config.yaml
activation: "tanh_gelu"
norm_eps: 1e-05
positions: "learned"
attn_scale: 0.0884
init: "normal"
optimizer: "adam_variant"
beta1: 0.9
batch_tokens: [32768, 65536, 98304]
seq_len: 768
z_loss: 0.0001
steps: 11163
Each number is 500 + 25 x the weight over its row's rms, rounded and kept within 0 to 999. Layers, rows and columns count from 0. Numbers have three digits each. The size before them is the row's rms in percent of the matrix's.

# up: layer 6 MLP up, 2048x512, rms 0.044, rows 999-1045, columns 448-511
# down: layer 6 MLP down (transposed), 2048x512, rms 0.0357, rows 999-1044, columns 448-511
up999 114:520528508493479492506439480487491500478497525530528474477485496478478508432553476534486490496466498495470480548514500484477486504494503516500506494461534517522534528522491479474522504493511490
down999 124:506481462525469476487500497527485464504530512492506482524474493490457461524529488509456462478502526498521490471510478494486537505453477511483514463525531501522504548495497488471504473508417475
up1000 103:484430460464506508503473469512485502494528483462501449473516521469500519513471528512515502504501533509485481484481510493498504499533514493515509547515506483525518528517475503470488524474517485
down1000 146:532517486519477504509502539492478505507530504488535432495485499492491485508499469482468505514491490493517495514517519446504486505437501480511491505493529548476493487489494511469504517517498522
up1001 105:501471512515495479504495505507492529498508542484522503477529503478489494486497527453510514512509485472526525476480502456512497477484488420484521512511483508516519497509511551464527515469504493
down1001 121:508471530460445485492493505510524538499546532557514487490492494470499502469521492447506491511511532508489499528514485498467544500493524490484513480480506450500492446528489455505515507505498431
up1002 106:475465523475447464531508453523492546492534499459486503474496522477462519469476501496511515535494539485481535496509501514518493494454515456524521498538473514513523491500543543482457482460526481
down1002 095:521478484486484516471503511516472525464512482539509555557480491469504505524464515466522431494446496505525490507490497510496520519531506464521534534508517466513490518514492511502487525508500552
up1003 082:498469518497490466530510468515501476513490522515488451507503512501488545470526510538530512510475502483514515478532512505515482496516505488529527545536518517501523505524513531490520465578530476
down1003 042:505523463531504464493494498516481517485480540484494510512488518502522477509497507500509490494535536503484486507488458515515466523493496530496510538520520493533497533492529528528449484472446503
up1004 079:480513501507503495534475489521483496541481528470484468482470504476482519462488509503489515489508497498462549503502560516526516514501494518500524544552487512526510516560495543487515499512547463
down1004 061:550439500476498458502536476496537485514533483476516480503532502517474527499498474498491519443467518488514513533532470481491515505506518482540486453515499516482515487464461487541503521495500527
up1005 072:474464541473502503506496474544494488544523491469508472530519543498465514472488514510523532530511503479497531506528505473523492481497516518504527506531493527545544495507504520474524497501527456
down1005 041:513516564544509496489475443505473494492488503512497512493453465473501470529497519508522504541475482526495523527476516518538466499468481555518474474501503525478478484499536506459517459485534518
up1006 107:481470510483493511519484493520497504517486509484485486516540501493501495468495504543483515514447466481519530483521504532496478492482472477508497520491509536512497471497514497508487493508500485
down1006 156:493463519499526501482523516500482494513502454525525528527489503466452504518500500494473501481520500516525480523533453472491521475471512521517495478500539485513501549495485495491525469535483474
up1007 103:486512526518476501481487507484519498536505514472520496480518504440513507481504456456471511500513513500515532540497479492529494523511472494538504541505489545503500476478497495507485508474502479
down1007 118:502505476507492504448536468532483506512503459492503546502539513485500515529482493549496503500509511489494478481499463494529509502488464480535490492519503515506516498519448523506527547466478513
up1008 104:505480503520463505527507494468494510472520497480494471554552534512493541476490463483509519470501471484509495493514557472491476532490498545485509507533499534536512529557473526545490514505538487
down1008 081:519538511520473511454507436492519485491512499517491485523439493484477521489465532489541483480524529482532495536477469517527494434473457510481490512521509512510475506490481518516441495523548473
up1009 098:478504542499517505482481479529476541453504514533469492513526497460519505485546534521501509510519493493527541481509535511554528522478513518517520553544532489546491454518524504500584507508523523
down1009 095:516488505499503525490519517496457532497488488506506465495522504478526474508499484512532445481465501496541563499478490526493510531508500478521516514499496492512477507520525457539471472520496544
up1010 087:473490539535477483486510491541529511510498578504463461493503540500484511482526478475508526514500472466457508550495476549481486502501511463542490498478533535514540517585484515465464512502504480
down1010 116:517517495498463514560484517501521496534504528476497547547457474508547525501456512530483445521527485508523504471492498486464507523511523475500510487500462500465476484511532557540497524500524531
up1011 085:475481509525496461536520526503518520502522504516552485491566500436496498481416481498485565509449520481507503548518519531502495520478504551462504557537511535491520490499508513490492526552495503
down1011 083:507490494500486501487514511501511512492523514464552510520516506482499458487500516474514538486498502505517502487493504514517448506453492536488480505499512520409493498471491501509486495519485510
up1012 118:493515528511474510531505468501480497515476484467524482501513510510493502449452507473463495461501522513472522493495519507481526499451505473498524509523524518496513556491455516523478521505515505
down1012 112:483468445496548491477470496513498546525498509513477516509489499474516497539499510503501460519490506501500472505499502488498488508471467458468497526463513503521478503509512494510511447519514496
up1013 115:498502526447472485489499511499476494498505485487550507465532536505497419485500510503509516516509478479448536481490479493487478494492499488504491509495539519492520498490491533508549506481488502
down1013 099:490477474475528507481505525521486491475508537508464512534517515479522550522549508457490495429538489508434476528509481495454531502488512502509490501511522509477512518501472503489524531492466468
up1014 104:485467528410454523498500508513509490492464509471478523521490525480503521515557528491509516558469501482497507518537509501508451522481529480522525504459475466508502523523566542508489483544525500
down1014 141:496547521536518476494509479496482440474490507515484530512508534477511459497490475505496457541530522501495475534512525501508504532532502469546503533485542511536512489488435472494506505414474513
up1015 110:486474505568476497482506465503522470520520512502505483530514495482472481482478468484516520506489520513482454427524506441501461492480500544480505501514488489508497507547502530467558489528504490
down1015 122:503520483480489507504483507486473507476484510513518477483484485501503409482473515483504497498517493517515489468448494518499496517513460518467498470485466488504488487512484489462475505540494500
up1016 102:499471532518486484448467484507473504460496506522500514497489496500467518495540485516497536479532488517476494545505537481448500505501484510503493519505543529516535450474482475500541512517494452
down1016 125:526490512483472510511485484525483504550512486515491547518504528462507515474462537523491468516505517493479545482485484480458513504487464510512488504510471552524525510525459457512501529491486477
up1017 102:487474501484494486528493450531487505533511539520541445494518490515493487491502485497492497517524483481451478472480537487533490516474488501495511489531518513513519547535492512468500522503555485
down1017 137:511409423507504467503516534518533496473492477417496519556473493469490551490480499487463534513479467529524549512532540515522513476546492534527494498508486538500489504490520523531464486496469510
up1018 084:483458567475465490495531471548460493530537468509516466474553515519470473446515516537548530553496544491515529513511536478481488527498499510493531496546512511540510533509522520501517509502534492
down1018 088:522505468498501499500527545485479495493526542543522512442494493485477492470446462459486479547527485506545492520521493497515505511484521492491510517524490517488504489488477515501459483441467499
up1019 108:479539480508503511506513480529530508483528508493458491525511520439492484462497501470526511526516508487530491496502526497513484513455485536487524525515493481545502485556511529505523544523516506
down1019 102:553501496477461495538501523489502489441528489515523489486489498474529473534464506480479490531549474534547531506472490487491556502537485516519461494480503540485491506524514479514452533505518558
up1020 075:469504547496501482528480468530464496511487491485475499523522522492466507469521487549503523525497500485457517549499504458493490493521551485542491529513511499519518478561502517517538501535547490
down1020 039:509513484540507515506511485493494507479488492483456459486497456520508517587509468485501461463525494494494500475536469511463506477468489490514524501495456485514544523519522500524509520463480486
up1021 080:469499526468503475491540493516505560481515508527508523451512489519488484508521479510508491540515507481508488518503467512458526487500466461582487529487510498498502456495481504540498510532503490
down1021 074:499508483467500496504465513457496483482478503498545499510470474509499517477477468518463521476531511515537534526488502469545555463517527485490483503504519514460501504465522484490474517505470491
up1022 078:487512516451500483523518459582486515517529501487491482532487516482476533470510545507532553523505502484453513460517507489494470510471493496539529529538516506536507466551510500490508510500559470
down1022 039:488498522515514526499470506498500432520490514495503469501478498489496498494523466479529462544499548491440519486478526486472483484487483487518500457520510492521503482518512542501542489505462497
up1023 108:503475550529491520504514467477472500529474526511514491480482513505498452467508506493488494520498512493481506425493519541533493487479497457545459518483509471513496459501511517493525500480515528
down1023 106:498529507505486507530523506511492538486507516506499505524488509465486485452485535502517511516529509471499501498477472497496491529508522503523518505503480484552461514483532482523470481524511519
up1024 108:493523510540493523546508489491499520494510536477477472498515477516477537482472539522540492511484518483440547446530491482510494498489517516498512509508525498501516514548487531496467501466508497
down1024 139:492502469511513468484479495494521501519530557560493504472533519486440479486513494512461542535490517463526515505530521470530463454468519491491492496546555510506523521471501511504487508522525461
up1025 095:469498509468487474524485487546511513518510473487533488536508523488460505485529484522495501494508500454495519477517514510509482480498547495534521475505525502541500504518444524491539484522524459
down1025 053:538475461494482496492480490479489484461529505496511498482520477480518478499540475501517503489471502511518490499476467494519516486566472551491456534511515467492470465524520473541512510520477477
up1026 081:484465516514512525491475496532507536521540503519512496523494500488513543502482488509511537482503509472484477465520495463496504543493495470558471520513509513546532494539536524527517513502524503
down1026 062:528478538458493504452521558537530517516513508488499443509502444523506498524456501501511487507540495521501506537494478508486508489515507507500518517482489454504468520517528481501527483483498481
up1027 099:477481517480536512471450489499494434524500482501527496488488537510511513520522503479519493509544508475537529516497563466481518487526554490518515482509528499478489491488496503534566531474512518
down1027 101:491516504510445500533547479496497555530504518501506507510444505477494480490509502487492479521453483537480498502486430482504463501498466525482497495478475510528483511495531473490449461483469496
up1028 082:464500517469465506486464480563491498476534540490483495547543503490489497506491525521485528532515501494466504512480526481510473493478515534488505517513503530539545516514544519528503493511536477
down1028 085:499526515536479462529495522549497514500506528488527465488501473506517524514524475521469499497502536504512516544493490531481564499500490482490511454506515503472478526523510513453507511555484444
up1029 096:496518489474518507496439516495501449488504478483543499527456472498488487482522514483496505473494525498522486469488516520477510542476541533519501502487471487496499513493535534524535528511494506
down1029 091:524501558473509510547513478517504487518471500506506517423490516529505562489481484510509480490537508448487490515509565526526464480536504494492523497540520505481535458533502476479529508511512490
up1030 106:485475495521536507511479482495500525513480524492517481530506523475520528507536496480514476479485528463520520454515557490557469479475516505468487502513482469508479502477525515490580509541502516
down1030 085:533525494512512520507496507511489465514509495512522501477543543524504502503539547553499486485513485502474515514548517510454493520511519503516490493422501510514501485510500491503473506441510471
up1031 110:520480512528481503527446477510492532537490511519524484527464493526504490512477536482517525482507493497478492489510526504455477521498512536456491512473509460478517537519509503547497544518488516
down1031 100:520477471481519487481472441491516514554523541521541504472526522485525493503520481504472519487491479479484493509481481504500469492525543490474509459505527500473543495540501490566495501467477453
up1032 102:494495490510487493530497471522514441507512541520491504472510513490485502499504426515500519504487484495476540488498513474508465506431541545482461528509480540517528478517522522487496483505531465
down1032 154:495514510524523505505484503491491511475518484504479461474514492506509489441512492537466516476481485512510440485478500530465512479528504477517514490522450540507522534490496527488487501504459512
up1033 104:481529509501495505517521487512485491505491522500485519525506504491491497490496501499522492533479522479519503506536498470494481520493520501477546489509498512513494470510488535521520483517513478
down1033 097:516473496507466531525488457521476520515512491524462521478497485502511491501435525514524470495472527515499483494464529483475509492516481483544530491553540507539519499532548526491507505521477541
up1034 109:469481505502453496485485500522475461486502500502542474498524536491469506480485428458511539512489507511478526494515521468543474465511491478524482529499532525483512471529481528489503482513508490
down1034 150:509485489482503493500459490514454520482500486485503464479508519475474496484484496474516497494532521506476506503489495499486460498477485490484499484521486509520522532519481477506536516562513471
up1035 100:481522472499498515508543524493461473502474436439544500513501487530497525494485459481519494540513520529544530479519490534476507493489542541488531513529510459491515538489485540496473519495526489
down1035 084:534465523496510505528522504475511498517513563506544504510509508542491483488506476512462494504521527511518497500458513509480504520483467512491503564512508483503544459489499518520510465482475448
up1036 110:458491499489486490498512502503520474516524496467494482496508466473457530525542477505477516505478529491509525496500507493463522529478492473491490527515521517548513551498520525551519504517498461
down1036 118:530484541477508496484498493498510535539526535462498505511522537564504474503555468493501539513460515550469492515486494470475484510485497571540509494499502492489498472489492485531477523477533515
up1037 113:484509527570499482492465502487452479536491497486524473483505529518501527497512464485503529511503521489489513522537475487475470514497534481530481548438510515523536490489463496508497459528511475
down1037 124:525523477481451482503507494518470486461521506477421489519496536440496512486497550491513497435508539515571484508504499484484508509456494476511509490489531474533478493524553496516537467497515467
up1038 095:491482533470465485512504502523486482501497503484503495538550509480483520492511470512514545496452526470519537498520540520529502474523493526522533515538496552517479467522501500493557491516539496
down1038 095:512489474510486502506523452468498495508523472519492507451455491517522498504486465549449483451492501501470504477517505517510509515484482497488545499492497546500541523511471468502481494502477527
up1039 071:490483517472497471507488505538474507503543476531490476516505535453497487486510533523481538500467477441456515521500502492473510504498527502537511536542528492545532492519523533519511486522510481
down1039 034:499535513498517490518561485495496512510482473517498462504504481526502477502506524472458482518511506519542521517510512501488515496514458480481491466509534458479481526495492480473491520534514482
up1040 095:489480549543492496509483509474510545507515479535536486473499490463474426478429497473514541511467491490485466542493470474535484502479507512515483538522508498489519476493443499492476520520500510
down1040 087:526481510503456505493514503477526503467509544458550499508515510477495387458493506478516504479529524533500487482477515500500434504471452514496482522519509514490470512470495522480503510507489504
up1041 112:491512560522512472514485483529494504507515465452481484516472517496468498468492518530525540539525526479470529506528486479509495515509508450470511534486499501515495531494449529494499521489507496
down1041 163:504429505490481541465536476508516508492519526516503511469516472515498506527478538471497470565500488530519509505484494475473516522469509500507497466487529491521516480502536526490532496502506515
up1042 126:514503523523473531529533485533485522497510480438510483515481503529490506486524546518485490534504511503474529534493504556520496506483490481523508503519499485503483509497506504507455488468515486
down1042 125:503477462494506512532500510531494499475503467511528471531510537509490492477514503485513479484517496498497529514533455542470496519528478483507489479504457539474515448492481491515486471563482486
up1043 109:490562499498561515499545480511501516499479486539474492528446468512498516517517470554490479509485488495498489504521470511531478479518506484445498494524528479499527505483494501443478449529512505
down1043 109:489459501469544514497523526498508509506475531436520544484480507513473527504482513552485509548517506488527479508492525535521485499444539541546475458480491485502491506508530518544519482473472472
up1044 097:483496487503496528527503464505527483481470477435512492564524516505453510458536574462488532505512483488501538495520468476519478493457505513468464526533495508527520585516484510506508467510511483
down1044 139:529498542474472542479485460535503509526519519504462504469517494495496494504537515488521481519491477549495507482522531493455517528474475521488482507488537494508540448521513469501538473478493490
up1045 105:465515522499516487512505516536464526505509513520526494510545527487483462495488487500504515507482511507483511566485499510534477506497488488558478547514500517508501471507512534488489491475510454